config.yaml
bias: "all"
init_std_up: 0.051
seq_len: 128
doc_mask: true
Each number is 128 + 24 x the weight over its row's rms, rounded and kept within 0 to 255. Layers, rows and columns count from 0. Numbers have three digits each. The size before them is the row's rms in percent of the matrix's.

# layer 4 MLP up, 192x64, rms 0.36, rows 0-191, columns 0-63
092:131113179160141125101140154139128125170091175107129143119124136099100128144155143116170124079138098115119124122145146083170160153138121117095137158143095140112124142140119153175104150165119108
101:160131116164126109158082137142150143119128122162093117098167110106129178132179162144129137102078134109116133123123149072119144147116162144118139084146118133115127167138107156124148117165150122
106:102128097121171131127088097125116125080136130149111111158130122141143140080077100123121147113139106128148106167136097165169166115108129159143144115091135145126130104098158089131122124088101153
105:167106158122107120136131143146146108119143152129131127133157121121125149176117148176117134092148116195113129187155177100130118146150180122122097154123125130112145140147122128130155151106174117
099:126110150179100130148092084142086127139116141122112117114123147170099122139143111106129116096153145129086190100102130140140180141114155117126115132132113153109137128104164170117104156157112155
107:167148114134107142151105165142145126095122104162164114123078149104158136115155146089158135092102140116088170118120170156149130139129125137097135119084120129101116121121099112159170126096106117
102:112121099123106119178106130126162145155160119140170091087091115159137140115126148095139139134137143151112115147207156143117120126124102144078125108126147141102135134106149134128098124171115096
110:153147117109091126086147130164109114124129148159162144096099144148115117124172123163162153143117163136097144147125112149091130161128102149127142058092130167127143129148110150113102115151128159
095:132123129096123149142139122105124139141113104110166149138127138102136081102106122087082066175142152132155135145098136091089139132131155149127117152171124137127127108118073129103132126109165090
103:167113139104174125121119137174121158158096123159088158134163129146118149087142110184129133149151150133131117101116162147145135121128172102136120105130145080111099167120147118163125118155141152
092:119071116137082103151163150164131119110139149098162092089120129129166146120105147150145119150163081147152135121172171151114141138118140144117111129131122147133124151108134171084125114141097142
101:097072170102143116116084173108124120169110130135124135128112153156134115125130132175158156118100125088102121119119078150128144105115116104109083102108146105136135127161148130147154150096099113
088:110096115098129126114144113073143154161097135128100101112141152150113121148082156124127146117148118129078090080167095158115137150096173139137136161133107169119107117112140112136122125159110110
102:120137120123097084127146073114105140138136170106129092102107133088097153123143112083136079100139149135126147112117148114145117115177146102111163100102113099113164077125130148137131125114112102
108:138077177134153098165097124103118121123110128143155116140117135055194141120102123101121098150121137119159121126128101109147110148126099161138126095153152113131133108113139095096106118135105105
105:085121115079125151106148130142114158117119143118144101127110158158096176133141160108116116122128105143170082102115125149146114135130103147142159118149064143159132163136118147152112136107079102
099:093157097124130146152151100134168101144122161109116166135104142172131139116139111148122083131184112098126134136141150117117149143143093099136110133139081088149104168094125144131088141107132093
103:096152117120136099105102102150108102126087187134116117130116117128112155136123097155127109090180167108091108149152089108112139166147150161110117131144109137115153162132123146120075146119122104
102:153090110137145125112108110132135151122130114105125082169117147091091102153155120142101117092130098101150141104126108109096160130112051146159144106131135158125108123149162139162122152105151109
094:125152070133109122107153123136108136104157157103155089124157078108117137131109116166135146116131158131153109099177108096111129129142139152123149152114107126144175151127071113134113114172096136
103:106157144135125136089119081122130119117134116149112163100154148138112134169083097101133109147138134149172129093113155091153140142139097156151163138141119105104081172081147120112131131089126129
104:123144162113184116136131171124148134145076139087111130114173136152142123159128111143119140175095142155107151127118118166111131131092141143129118149088083178116132143134116111149141110124092096
101:162133135128147103120120105145099118145146135080115093162147100104073145116141154073103145158155175092139133115143126126136131132137173163147113144119185112146106110118107130120134087119124147
106:126111139162110113120138110158135126114120125090119111135118099130069112155174128136158145112132171131104153085153105103112167119130139136137099116174138100092148101128138181166157141116163137
100:142145084107109149140139129094086157080137151171157114103110114120090146147132155075131158121120120119120138139134122079112138130134139152153170102143148121118125127109132146119198143090123112
101:098124140121104135187142114142117117119132179128101153134129107132100136115172146115150077132141150148181139132161102090131138150144090116124083124120074115147128140100110159133098103156122144
098:166107109176155103128090129127170108087150104114103113146132170132121153139094120111121142114123117139109107140151123124141134061110133102074116127076120107110126150094109133116098153101128137
099:126116156127141073109165143108110153174156125122089141176152105112144163140120131141089125084156159137130087106099133120141140115126152096144119124131133173139133129135088140131169157162099126
107:163137137140131121156111134139141149112117114153118144173136123131139124105055106083116146165115149164141126105136080124111149155134101099124088162084086129104130139128104123075147141132134145
092:104161076155114141098140164148134160143121124080093095108142093131108087117126130148104135147141118146097147115096150120099111107101119118108136134144133128107077139155093180133140123082137119
097:146117165115163149144114103173083126123162120122129089161132095116119130113146130131123146102171119148160152180163134099134148138137149146106111121158158150118106104143113113091105124094168088
093:104136131150142125129146130090138107153135158128099114134109158143150119088150040127140105163115150129134105117120117141109175108106105129165080102163170130120158118106142109107148109119124145
107:092123140155115138087155125126120137163164173148152151126126138104162083125114106142105119172157142133128124091107099140121106076106114146147138099112155165136107113112124119093078105168133127
100:094095108133139111116132104071060122144125096122125150178107166129128082162097133119115131108154150152121155131137107149122166127112129091152094140111114124145131144168151100152125114126152126
108:157158166151159139101123120132138124099123105075126170132165125092090138178125160121122113126135123117100067142147107147123141122146138132142158163098118125108108102127141165084143134145101100
096:138073146126155131138124129155127105179135136080108122110155161141140081128136168140149113073141132119144137111102103123144128168133075111123121122109102122096151148174122125126175115115118150
102:092124118136172154116118141113080100141120138172137110099132073112130158140136116126139079142118147115136149117090113115130153131130094145120152170145138122153191162132098110147090127139164139
092:160152154129099104127171083119114155167118126102130120105158172114126136126127140097144148138121153142089137109131171108112199081110120128142151119139130110102147141120106094139098089118143105
110:138108127152089110098109090137109137146130131091118111169137190121145100145131123168146160132156128132167075105138113148106130110123117128124144160162138079092166113155167130143109138139143140
103:143132098088143111084114160111133087128168121075143096107171177121076151109155125099125151129139151125128140092109102162131144085127149129153151131111136158130133145130123120117163112135156138
096:141088124144128096138098140121125161136148091150103117107094139136093114108136131076117097121134129145057136104105106136115124155160117133123105144153125149091099149162133111141095086102162100
098:117091141140131177128133141117130138148148134082116132072121131126127168150142135122090141090153130170124098158125161120149089172101134119116118117149121108101095074148131128138072142151128125
099:105098127113174061116135156123118126116145153112107129124153085126091139144126126102139136114139166118175116134108120146136133129141099152146125100134114172123154069116161179111107168143125116
101:077151108133100154151117138151164086120135148172150162135154149118158100139119086145085134123107136115135135118121125157128141091121138106090098130162094145108124102169121139089166144140094138
094:121112130116141071149097155173170119178158112136152133124129130146135143119118137088158141176134178088129120126133156081100134156107109144141140157133153148142136127142165103110132141133164148
097:131154134172116110127139098130132110145137127170155147153095116099121107119117093153123104126167125131100136125087147099102107142099099141155103162154133169106121096133055121132142148106114169
098:098087119109112102102155147116120103089125108114094110103105143135110091092129093113124122134137131147148111156146153099137121141159087066152148139125178162119117144130109145166145140113175130
102:132130125109182113123099160076140147146142103096110134137109166146130105131146108186142125138143068124134136103146130124127141122171165141126129112147097116113154120089112067109113116110129102
096:117131144128148094097152134105116105084090120103132135104102093150108116139152106132108098094142133145127097083135135140158116126125170102177139153132101132112100148147134170121117113197150151
099:145142115124061089188146115121109138124121107111094101120162144106133143167126119154160124107177119114110127094118134162163177137122134116103138096142163124159117142136128109119154105135101105
108:105087152146147172142108136132144182105126109138134106093141119133134130135121148134158142128131154167140133069132117113121134129131124122133164163116115142172142185086108075150105103144164135
098:125147180108126121142113087154140118097145109141147174142138105099126110123107148098116096133161090071145132144156123100150097181157147129127175161108122099110129140118103137135149105158122131
094:118103175118116117090135120163197136086115145126137125145113082138149099117118150146134134101133108128125156089164112130114169096112107109103104122114081136130115140130072157138107144148139136
104:148112126143128137101107100135123122158083171136165160138117110121127152126111167119137107125146126124149105173077126175161176145136096103155132155152090113110122120163180154122129126143106125
100:158134133074110141146158157121146102129113125151163135097151170119168116119134131115153101121115124084118099135114112120142119172156139159153105129131183122166132142109090119127142185120165137
097:119133149108121121138105146122141129074132145183159145127160159151089124122138143169156125104106155113088140127169129120152147134112095120162119097147111072127158166140116123093099132122161149
111:130125154106131132131116104107175126134117156151069117158151105078143202143123156122116162096161093127103139129110106132182132119097130116133135160120158140118116114142091131141141118117097128
103:114145120124111121105116127133183190131144105135130119123178150157156157105141130103105165114121135127155100168112088167076084133128152143119145147121129139144163161107134135171113137112137126
099:157146079114117129106120128166149171169136160140119117190136139123145128120136097117096138091080104131096110128123151152135082066119101110124147108136135112142125107132157150154128148146110113
100:135146159107136120116116125148129156116169154150137162125147061146104086131115128118151136135120112154091144147139127107126117117126096134136088156134118171119136169121145090111129078188157106
095:155151142105146138106133140153050118148153074149131113115159122117147115099142109106132083144122121154146124143101119121127126136183086126115089109115117107117133106184148142104148143131135156
092:131166150148145130188148099093133114120176085101133154110136126087096114159126132137134103124182096155129123093143135115162124182104149140110142131103108107118101115134112094148137116105129112
094:160124113159120140100122105080112156160153110127180089103114122124119096121117126113093079104114159116149114143156103140139127063101151139142129139137132119170123158135135133146152121124073132
113:087154111082075123118145126126126171140142129084133102119130118132141141155140115098175163113137108119093143110149121110140146125125115125065142131166081179131117160114137134089107128129111134
098:124092168162141143123077117128131117101138100181154117144172139120116100107151101130164116124132111131124156123160107122096101124104117118124108112137107109154146168170157171127124156084160148
113:132159140107168138115177135164097165144133142114177150124127135103101157098133092089138092180135107095113111160100177098126130137116141108114110125148129121124156136141113141123109141180132115
093:072148134127124125126158110157117137124117142127084172148113138096105120155138101151128163097162099107152133077098113106135150146169099160111155140174127098134155093130104121141148096127121126
101:124126146110112077115113144121147121126127140157110067146145124124162158122133130120114177169134194131116153106136148148154151150146157121129138154080085133159135123156135115178112109136106138
096:133095087128092124094147169123127177106099113142164126129083149106132161140149155150120088096160104096140088172127113091139116094115134116102139137144086113130112150124142136137106119161121122
092:123098129083084118152095100102120142106134124122131072160137153145094109101113109117116133090152128152171170144138122112124126131170094133126155160088111109130120150108144115154146141109120075
100:104144091168117088165131132153143101141153137142117165134126135140085104130188114139132134166116126177110129113138129085130114143079114153181131136129146151129137120121161127127116145130161180
093:085156146113093151122143154142160124114153167127132116090143180092098103181152129130092133125136146133133126098155126122144100071119152128109155127103120099134128148112106112140121091086155133
099:147113108142113167123088094135106107102125148127150115145107139114098095130086156174142162149105126087135174097158112126130154099109132111159094130138106130115129131168147150175112112118097162
102:190121133157126136155127166134137159102095173127133105105153127105147074109117139142103133154131184119098126109147125099133179100134129153093133159139115157128155124112110100130144123157148100
100:131120126146162106141125122158102100073100132102141100134120187109138164169151162113160142127160111107116143143091087143123115140132111116132103101117156192115157131122116099102110115119105131
098:090117125120138118093117106109110128099114165151131114174114162154182100120081156077139118157114136096122152144128114134162155134111162108103117165167155133166128149111091121121136134142136146
102:149160129141106145123105112088139110117095105149161137125141105157115149117097158111095093154161090137168086124131140084139101133097112113173133137152125141109154128139102190127139098116106139
098:153162135092123164130119127113143094115165122106146138115152116162149145098115121143117114102147165191116173144146123133114153121120114109109107205143155126146148109152096105150147120141157105
101:081131083142130122134115169138171150135147111108117170148154124094125100119100135120098085114134131099121156167123168112144167131127146141122125145115087155101089083112146125102135168143138108
094:123112150133127149132127108062149149145144091154138154123113105131082126114123125093150116144146109126098157091149116146117150169141087087129111146118107100142112159121150184141126163091156146
095:122083116125094124145131145123147143171199102138131132115100116098174115061138166124108143145120136115118145139099130088148141131090126110123157171110142133145119103101130125117107152129139168
105:131127127137116181132103173082093111155130149105131140144123178144139137141140074084088139104171131159146134143135124116124080116118137132106128149134143090102145157130132134126099110075145135
097:152135172183152140138126131126171116117149165122142116123143149123127141133115091136133108146101095106148121081096125153117154087112148120078129112101093113131117084130106176134144125163130168
100:136113115100137204140138124129115102135112144142162121165107126146128138101154089081150117138124140094086128109100127116130155124105175158100152120126128159144175115139085106150135119157114156
102:141095180120120144110142171139107155127113137139158139126096135116136119113116094080126123175121115106164104145157128152131138107146120077073125147168111154142182100131139130156125141102132105
101:135122131156141136131126155095143128156149116102120106166182136152143141152130152122122168127135100138100152122126091156142098133081154169159084137196151108137134135127158153156116134125138091
097:126141143111159124112101102140147136133156153110154105126102102108098133124158187145133120109123163083130138118148130126142128180109109077110150107109101163102132163125148120097104120172175111
095:107102134133131142166131149148131132123119145198108125185168159111155115117125136112125158126117099102108102150138160165129148125088116169110149131077152117113139142128170129092140139160142115
098:120104132156134205140124184128126146132114107142163151110097101126107114100103132158105110126140090115160114112132137156095147133125156138112111121116120170100120147140136186147148152085142142
096:127143110153124104129121130116140127124101098143122172124142111105103160077112162153087096173122123113103166125126122141125154107090142121140122144111119098063146121100150184095120142147160125
093:133166110128107131130139147125130159123172114121122151153137120146125118160092161123116122132136143123130162124159121133106138124142148135100200149109134103048167136104128175152109152129108166
106:128100135156126110118111130134154107084121169155189151111117131116095172136146161138097152082134137103086142137128150105135155101109117127159149108128142099102140135144172115132128136125175168
095:081132121111167162109120088121129120100159137141130147128072133148155144124085143115154095168103140141148102144154132101121127111118137089158107120108139122164134142077131096135138160088166127
093:171145127135146162123085166142119143121114114114143168084132113104107173175110090135134121150115159078101149134137170157089138101133131152137132151114131127170110135171152137133131146126105113
098:143113145098132143112208132134140151130140129134161120153108118146158126136166110135113072113176124117142109072125136090124147091157123102101122126162135130110134129110116128113125131184108160
104:115177123145148092140187149168102126102128069114159105127120099152131153090142155143131121097148102156152097127090147075128122100130162131120125152131116147133136137156139123116112143094142141
099:142144104112141116165158130136136113109159109160142132145107131091150158087129110139136102100156126150152129066134157134113132148149144108126103152130110180178107076122084119149140140128136167
093:171126102106178106143140085152130125183148104154122081108124100130160134140123111166139119128102153102101159157145126150160156176096122151149131119111139120151117155157147119116121118133152165
114:162115112101119118116114098133170135086138112118108087096133108132147169103155151148139152111146115130164135155161126139126129117133102169131115123126115151071187153140121137114107064124143107
099:088091114108113157087117163107151141098166135079129138074129143122116126156119146108140140128168138150134161146170104117182143137112114112156152128109102132110173123115101115114140106114109100
102:156131141147147125132152145093123114138166150119128115186207095149137142120157166140130082118167163142098114131131114124105123108133157125094148112117146070127144127109146120158139137122117149
096:125160111111111119099151121105158150103132110138095122116134143112131120150111116131132120128105150088103150101174086101175083129123101161100104115146122115105158169170131115103115137193121140
096:106121154131073119117104136129139145125153150101111139113138153136111095102107100162115124081132136178097109104145140130118159091112096102082114111108107132116182146127112099089141165106144123
101:121157091139142142128153137122152165149102112113163106154145143156129145108108093094126080149092118105155184152102116160146122135119147149114120117147140156121109081189134120113118170137118120
109:165128127121131131132130130128139140109094118161171100131144106143164138119085119141075138125131123116125176088171165127063130114097126149101118113148108142147109112139095152171133129094146093
098:140175123139106106106152104136131109162107109146163126144123162150136109092115121119103117102113158132161167101109141114141156134152163154111131112158100131172121126166187100125144072133103124
091:127182156120101088107124124118120146133151129125145075130134111093116128115109148077140122118136148117126138121099131160126132154181145149102156133137127078091141109078085126128148137084115159
105:123169130107124129119067174171126099091135147123129152101119128110115133124145169111138153117094127075130129122100093152155090117157145097164106151159141116153125156117121158134116148143112091
097:115166158159108157128105124139079101119157131095075129121163142121129113151104136106149141126134169093146124121134156124143060112156133151166140115141122138120114089148147102155130151141165098
105:141094134101121150119085099132169102135143165159122159131136131102113141117152167136151120144124149126098151144096177115114099164123127144136112117101118178133056141166113149128148114112110148
107:150128110120130118127119135169120122116148122140180087132128108102095122138109116124195158091138160144124128110123135122115128171097182124154108142128159145130149133113145136046136118119121158
093:121087144134121140182114117142095150098189103125123087139108145134131113121062146138129119110123117120122073147139114154180158148127104140119145117117111120155155126089108136134150108091119142
096:117166115150129061113134111098123125076149085121111078163156131096115156137118142133132139093083095146089119124139132134143119118147123123133076145139123121107145129110115116146162119139076132
106:163098136166104160116112124141139135140113130120132110100141102109098174168123191116150095084132116115142120150138100139128122128097101133143120161156155150126110117185132147096145125173159115
105:099125135104105124103066157121111105137134107094103108170133125129115122108109145101155154100137132126147106118095138119145133145089090157166127131097101159160104127155149154149165090082117140
103:109138126114132135143120085136144167111108158178138124192110127106102179139146143117144119101120082153142146098149131155119122131115104129156149160147097166135095124138100153129124144143181153
105:123114141151149142153103112156153131129085144094152167111113137109080168129119139116090108114149159095139143114076163119114138112136152165107125123167108114144077085118136086155134139141128131
097:111142111131144091136155088121144117130177088125079165158122134120145105145108155101121129125127135100095161076106115119125128154099138121115114075114123129193105120129097146109133161109122120
098:127141101167098144140143081148116138112130159105109115133148134106169120135133142102101105129148111083139114110094179143167180147115113147163084114124140123177141149144134144145150118098104156
105:135142119128143142133105151123138130138128116115115178110128138095185132111141163125132171169141134139149191160119126168112105148093093123119093142163088111131126144089096099132116119165156121
094:147156129136075129140126083100168127114092136122141126101095125135184102159108099138114103124130119129133135134125127133146122089130125163147140101112113130123167138122095055102129109131087086
097:142152081112140106094149161139089113127143147151133145139138131123147099105106145125153109130152113110105102140156119128104163168110136157094111117109149102152123073140154113090116159129191161
096:169179147140149127145141135123132125073183137107161127111190112146143112117142122139137122116112145119163155164122180146190124148133156159154100122122098124114154104139124128131137113125119133
091:155117118133086067152115129092119154112138088113141153141115120184141111081160128108156110130126149109165138106134082122120107101096095119115138157109112128124150130139158138134160088125096105
086:125141118096124130139157092125119162125123151131121130096137114138117145131141119145119174120090160108125129152136152083152130119119127113170181113141139095131113116157133158137190103166187169
093:137155110102126128137153123123140114159091143099151138116144162168155136126126108128118109104128125196139150131134166114135066159137126110148127074119156107132132133127136112093070133097087118
099:132147143159199157150143122102119091127130181116092115115124142117139128158128145157134137122164107148155129126125156132097149131125082104077084121089133123124120111168133136109158095134140155
106:109113130081106123114116132127168169178123143128095170172150151102145170144103114137130096111116114114114073133140155142129121134131159133139112122145120149129122089100084087120142107131091159
094:128111111088106072144131113128154102131128172137094097134121117144154139133130141113134117150117135132082119143078171106100122117105098143117100087145091128133097121156128104082165111104120169
097:102095136102121110078161113111159111110129127096128140147119122177129072155127085151096083109144104102079115149131130144112095142125165151118140077120127114130114110142136088142134151133123138
097:159153148139150137142170125109131092127143138133147178105140153132108145128138133122074099126132132179145158134122165114107165119141132161184105137121115123103141104089157133141130099100168087
095:095150098085149108181136114147081138117113143123103124147137141146128170134145105143141149142127108115139107090123133163177140136092123098131112101143116068113149140126104134114187126141160113
094:099161175145085143134106148142102091114106149144147111147137140129174128142115103125158124121150088155142098105130079171150082155128122148095109139162124139112128107114143095123114081142107130
100:131123129078100082171117122159136139158128138157106163113115122121138112158119100169125145135173154153127180137135190160091143135111115138106164124115088147117108142132094137146136133106128127
097:114172137123101162097177136127102117141164099104127148144116156155126120128144151110161158183129129121131114111098129126131107154071177097084159133096151120143161137125105148118132119156138121
092:133106136140116074127158149139170122133171117168115143123187144106124141160128166127092122105100139143085132130158140099113072113146137142126147163087110145152108147139149138141092129143121146
091:097086121150134096176138125130126132097073122129115154147163143106171123098151126115120157114135104175175141148108085134149122141121108121112119131102151109095100107118141177123157136147095148
096:148147158110135113139107122109108143094123126083180173114144142148136150101127147157144116191137137131090121087154146146153153112123157145114135120151144096169146091100140136115102121101088130
100:163109110143148124130147117156105127121131095158158130174114127120152100136126122108138162093169168134185106134132149086139143142135148147072143101137107150118152132113131120111122107127152060
104:126167126129077121136156150139143107113202157174108142161091143145153112137133121156098165111163097125146160104088105122119117086132114136105145123123121136132154128140115093158148114136124153
104:116137136163137115152090098122124092133146166125104132161145148114089109105106145158082066133136105138115103163144126117143145128131154190133156098118109111094129144107139161116164104112142108
094:111134134113099167137124141098194129154112092162123127097141147177114110100122132163183113127128141094114137139136148088170142155134144126134135093122150149149111121097117153141166100122100150
107:116156135129156099103142175067131123108133114142107115124130149102114164128139117167122120135123157131123165111125139150155145134123151139147126143117110106115185113147100139077107118187183107
105:121169121168129135123138158104144114122107130119122145121159092161147122162160105101143139140155109099144166128167113089159152175126121144172070137134119100123113145131120184123127149124109099
105:141155132123118161130118132152076112121137117161101126092177147126179127126152070140131118120146123107112096168173126168121124140135129129152150135146186133108139154088144128121090118108148151
100:102123110087094085118099121128157136154103111123138138156144091152168168161135132123130091153148142092123071089128123119104119097118133160151135142114104161133118105167168130142155124112138155
092:135096141108151142099113172178142096126121154143132119124097112131135081134151074105095145113179154136110133149142144108141122125161172104134177118142141131135118133119146135182103147134155103
096:110108136155113138092109180157102125099114159144153100133084079146153110134093111115147125101137131127138105122124115111168164119140125098137116147084128148086149135162108165105169113098122116
096:128159112129130106091132125152141146129137095147110127155137133136059075145144108116116077091169103106114109123111119166129118139108146130107141159152109133140078130143169166125162114160131130
106:115138127150151111146118117118075131147139086135175100138117082129102114160133119146098129153129151159133150128155129112114108102141173188105113092130092143117139157110087099143134141102089140
106:096147166137159131123107118127122166127105174147127149126098105076131125119129163145121133139110152143120104143133179132098169068111138165130121147109117078116119158156104135111142093105117157
097:098155105107140105100127153109134119115127134072112111092142165114119145109102128142109143145107116099170103132134120139163141137170079138124137076105080163134132093144112135122144136123128186
097:131139104139098129137172145104069111149148127076065102101092137159127128147138116137098142116135088176145125139092132128143122139151126133115130139088130104138152163161115122147140090115158120
106:149136122102148064109162129134132139164107133117123119121139153124166128104159155148140116126159155146131089149124158153098143090114111139166156144108090141154121094145112146148132115111129053
098:086147185121069117109157124116120115144103097122105153119083104136139117101145129076120171112104157147102101127114111124141136097141126152148123121140149138108147136159188126153111114113147113
102:133146124138105147123145122123077093096149137114122115143127118140176122162130145154129135132101106165166142171119157124174116106141159124135108126159158191188135111131135100110150162145132141
106:080135137107131144121117147171139152132119146093141168182123113093084111148109162156135116139107110153147146117109150089129123097090075118103145138119108098120106097162118165109123149115130136
103:149156092173105126130146143146158175105097092135141120121134145098098115123109125139146100133169099073115095153142099138148149111108128140124145090160100111160093109114127116157119139089139161
097:140142147134148127137106157134158117107148139102109122130115108164176126131031110130159127110102120138141149129096119119123156124131131138083158108067152119128136154115166115120088127106116128
097:166163170175128115143117146152101159133140159124156181116145148110184134104094131127111083123146125124118111114129167091119171118126140133104144122135106164109134106100129126139170143128160150
106:141099083163172132112151131155140126113082157146134174141115099114144123145169121128127128105136128119141152136146134119110129109099154143103045113137122155102148093147139120086156117150117102
096:117181120131154096137133156166129107148128099096106135131119115115164111112158116118092124165110112127149096159091115135119122115122097134181190141068125108111161138122137108129126124094141146
105:138137101141126116145115108141117147149119094106107133126100124153109098165101126171104093108102142129136158140095146143082119095118104107171137186162090098132092118094095112127112134102101148
105:133120171116126085144119131139118071149167107126138131116152115128135144070096126118139095109155171135118135166121120108168172127167106112097116132116108093119133113139127129148157087171139148
105:119116124093115123125140126154149111078107131140122141140083121118101087118124110094124146134099117139149154144143128077123093085138171133078146083144111095132124167135097116157162117172130118
098:171153154122122117114151172126139142145124177156154133100190118121143171160130158127115114090180126135114098120119109140132124082161117132131175126153152107156129102125130114136106103147148104
097:151113118114115136107135121108116131177099098079173141108163131092134162162146102169089142121170106123107137109152118126113109145139133128150075129093136127110102127090147086164112123111138127
107:159123121167121153101132129154145094148135125115150108147108154133152165142153083113074121166108145146132140140131174152154160109148129135151130119181138146080150153155129116157103083131141129
099:154106132145136147124141112093092144127139097109143131143097099140137104122102156120105160143110122114118135110129125182123104119137141138182142129099089097104135103151156121198081144131173110
097:148134090119118121135106144156143125153126166158134117121175163159111096116137112102127151120126106118164128101106147076169133127099141112129182141108139167084139090163140128116117078148126138
093:120148116166098150095108170123149132110146106106082175131163130131094179115138148141109156125152186169135115112130148145134083155098122143145108137126115165146132138128109171120131106133133104
097:154154123133139139131105148127150101113136152113116134132119105135110129091176144156118151118157044095129086166100154132095132155133097120155112102083128139141130123145120149105131112130144074
107:152175118151103149123117097150129144121160168106129088120114151134114140117118117123172162128129083105133107141106128157132125126100105094120169135131102123147123150132048186130145117108137133
107:138102123128142119114152130178117116080173125137107089137089131090124131116133115125138104105134104089142124163133112101118152134172138123134127126140127135149090169110156106102131054161158117
096:097129107111135068154101117146093146148152155174157133132116129157092121122149119133113145145156143137148125159101153099162133087095147112147159127123125100105132144138116100125144186177107135
099:147077109153110146149119140125118089052109159159127107149111104118097142139100111160114145118151091146159137141102109143140118108117129173140130112116162106158107120133131135120127064113146113
098:144134108104143135163112122119116117130145130144138119112122121122157107178119116182144121068124165139102145137135176180152168093162091151138139176099109146130142144151146134107101134146107125
110:139116107108151142160153112160138100115126135113144141147165086145153170166109159091126121165137085136091158141133112129141160112104089102180114159102135133113166141145125153134142111109116163
098:058190092158139121100165114148116165109118116112127092125127119077098138133119121101130112120131164115128129126140080150076116114139117145119127101157097138135108132137135127140111145111124081
109:118150127184162108166097119122134105142156131119116126101111086072151093135137146137165169100098111102130155133140097111149117155168114162106141135109154104143147156121147128116102149137150161
103:144150150130074135132126141142129136142134090142098128107152126083124167137132106138145164105154090072129107115138118143124114137147126138129096119086160078168148147175146113135154173119140107
101:111100146095089168167104092090115122158162106097144110141142152120157110107135127132154140120142119157088170134126120121133101152173128123127123123128142142119156196097142136119088147105126156
108:118127081091106116143161136157122166153128165153086137124151127172146095154112125092159160124106133139104129129118140133077116086113128152101133148108148081125178129143118106121138151143113099
100:139151171105137138118166131119118134143177157140114122133149091147123147092125101107143103119134082145124123144124150078152165154103090126080100153138146142179156121158138099120135102132105155
107:151101150114127153110122063089130124151153103127148116090168113120134097140119092132120116141084118115161096151105114131096154098125169117114155106156106132098073134152159146159128131129130120
101:134127154128120177151127116108157144098116146189126159121110095112111112141140092092137104158136096114158127095125082096100111139142115091128145140190131127150124119106098139102154134097151146
100:168135110090077192134157123130128164161092101111112168117122135128097093158143109091124155148152120121149128136094139129138134146132125090083140127112136120149099158088134114104129152118154132
095:086104165109102141138140120106138118108099160116083143124082160095109138139150093093142181134103090143144143174087117137126158122139138135079149113132140122104156110135162141124124141146134152
109:114133113138132120121141142149145114129145115114104117105101135147091095089146132066122112117135146119140144155154156171161108155145154169111102153120108152138176145132114175097142164085089120
097:125153137096157184128134088131120127132150109118119157181115169157136079097164129121113132101180102082122143158132142126109113129105122125102163146110138088100105115138086129123115122130116148
090:131108153170121097157128136154116146119124121099098165083128165155086138080158105127112129116095134160127098154147104141142152137138180127147099111110122144102104125150134162141088139167102127
100:147117151111106108109139115150155095129148125128152156076122138087135084122152110133165124129120150165138115103150110110167116101167123112153152137110159152121162166108097128079152153154117163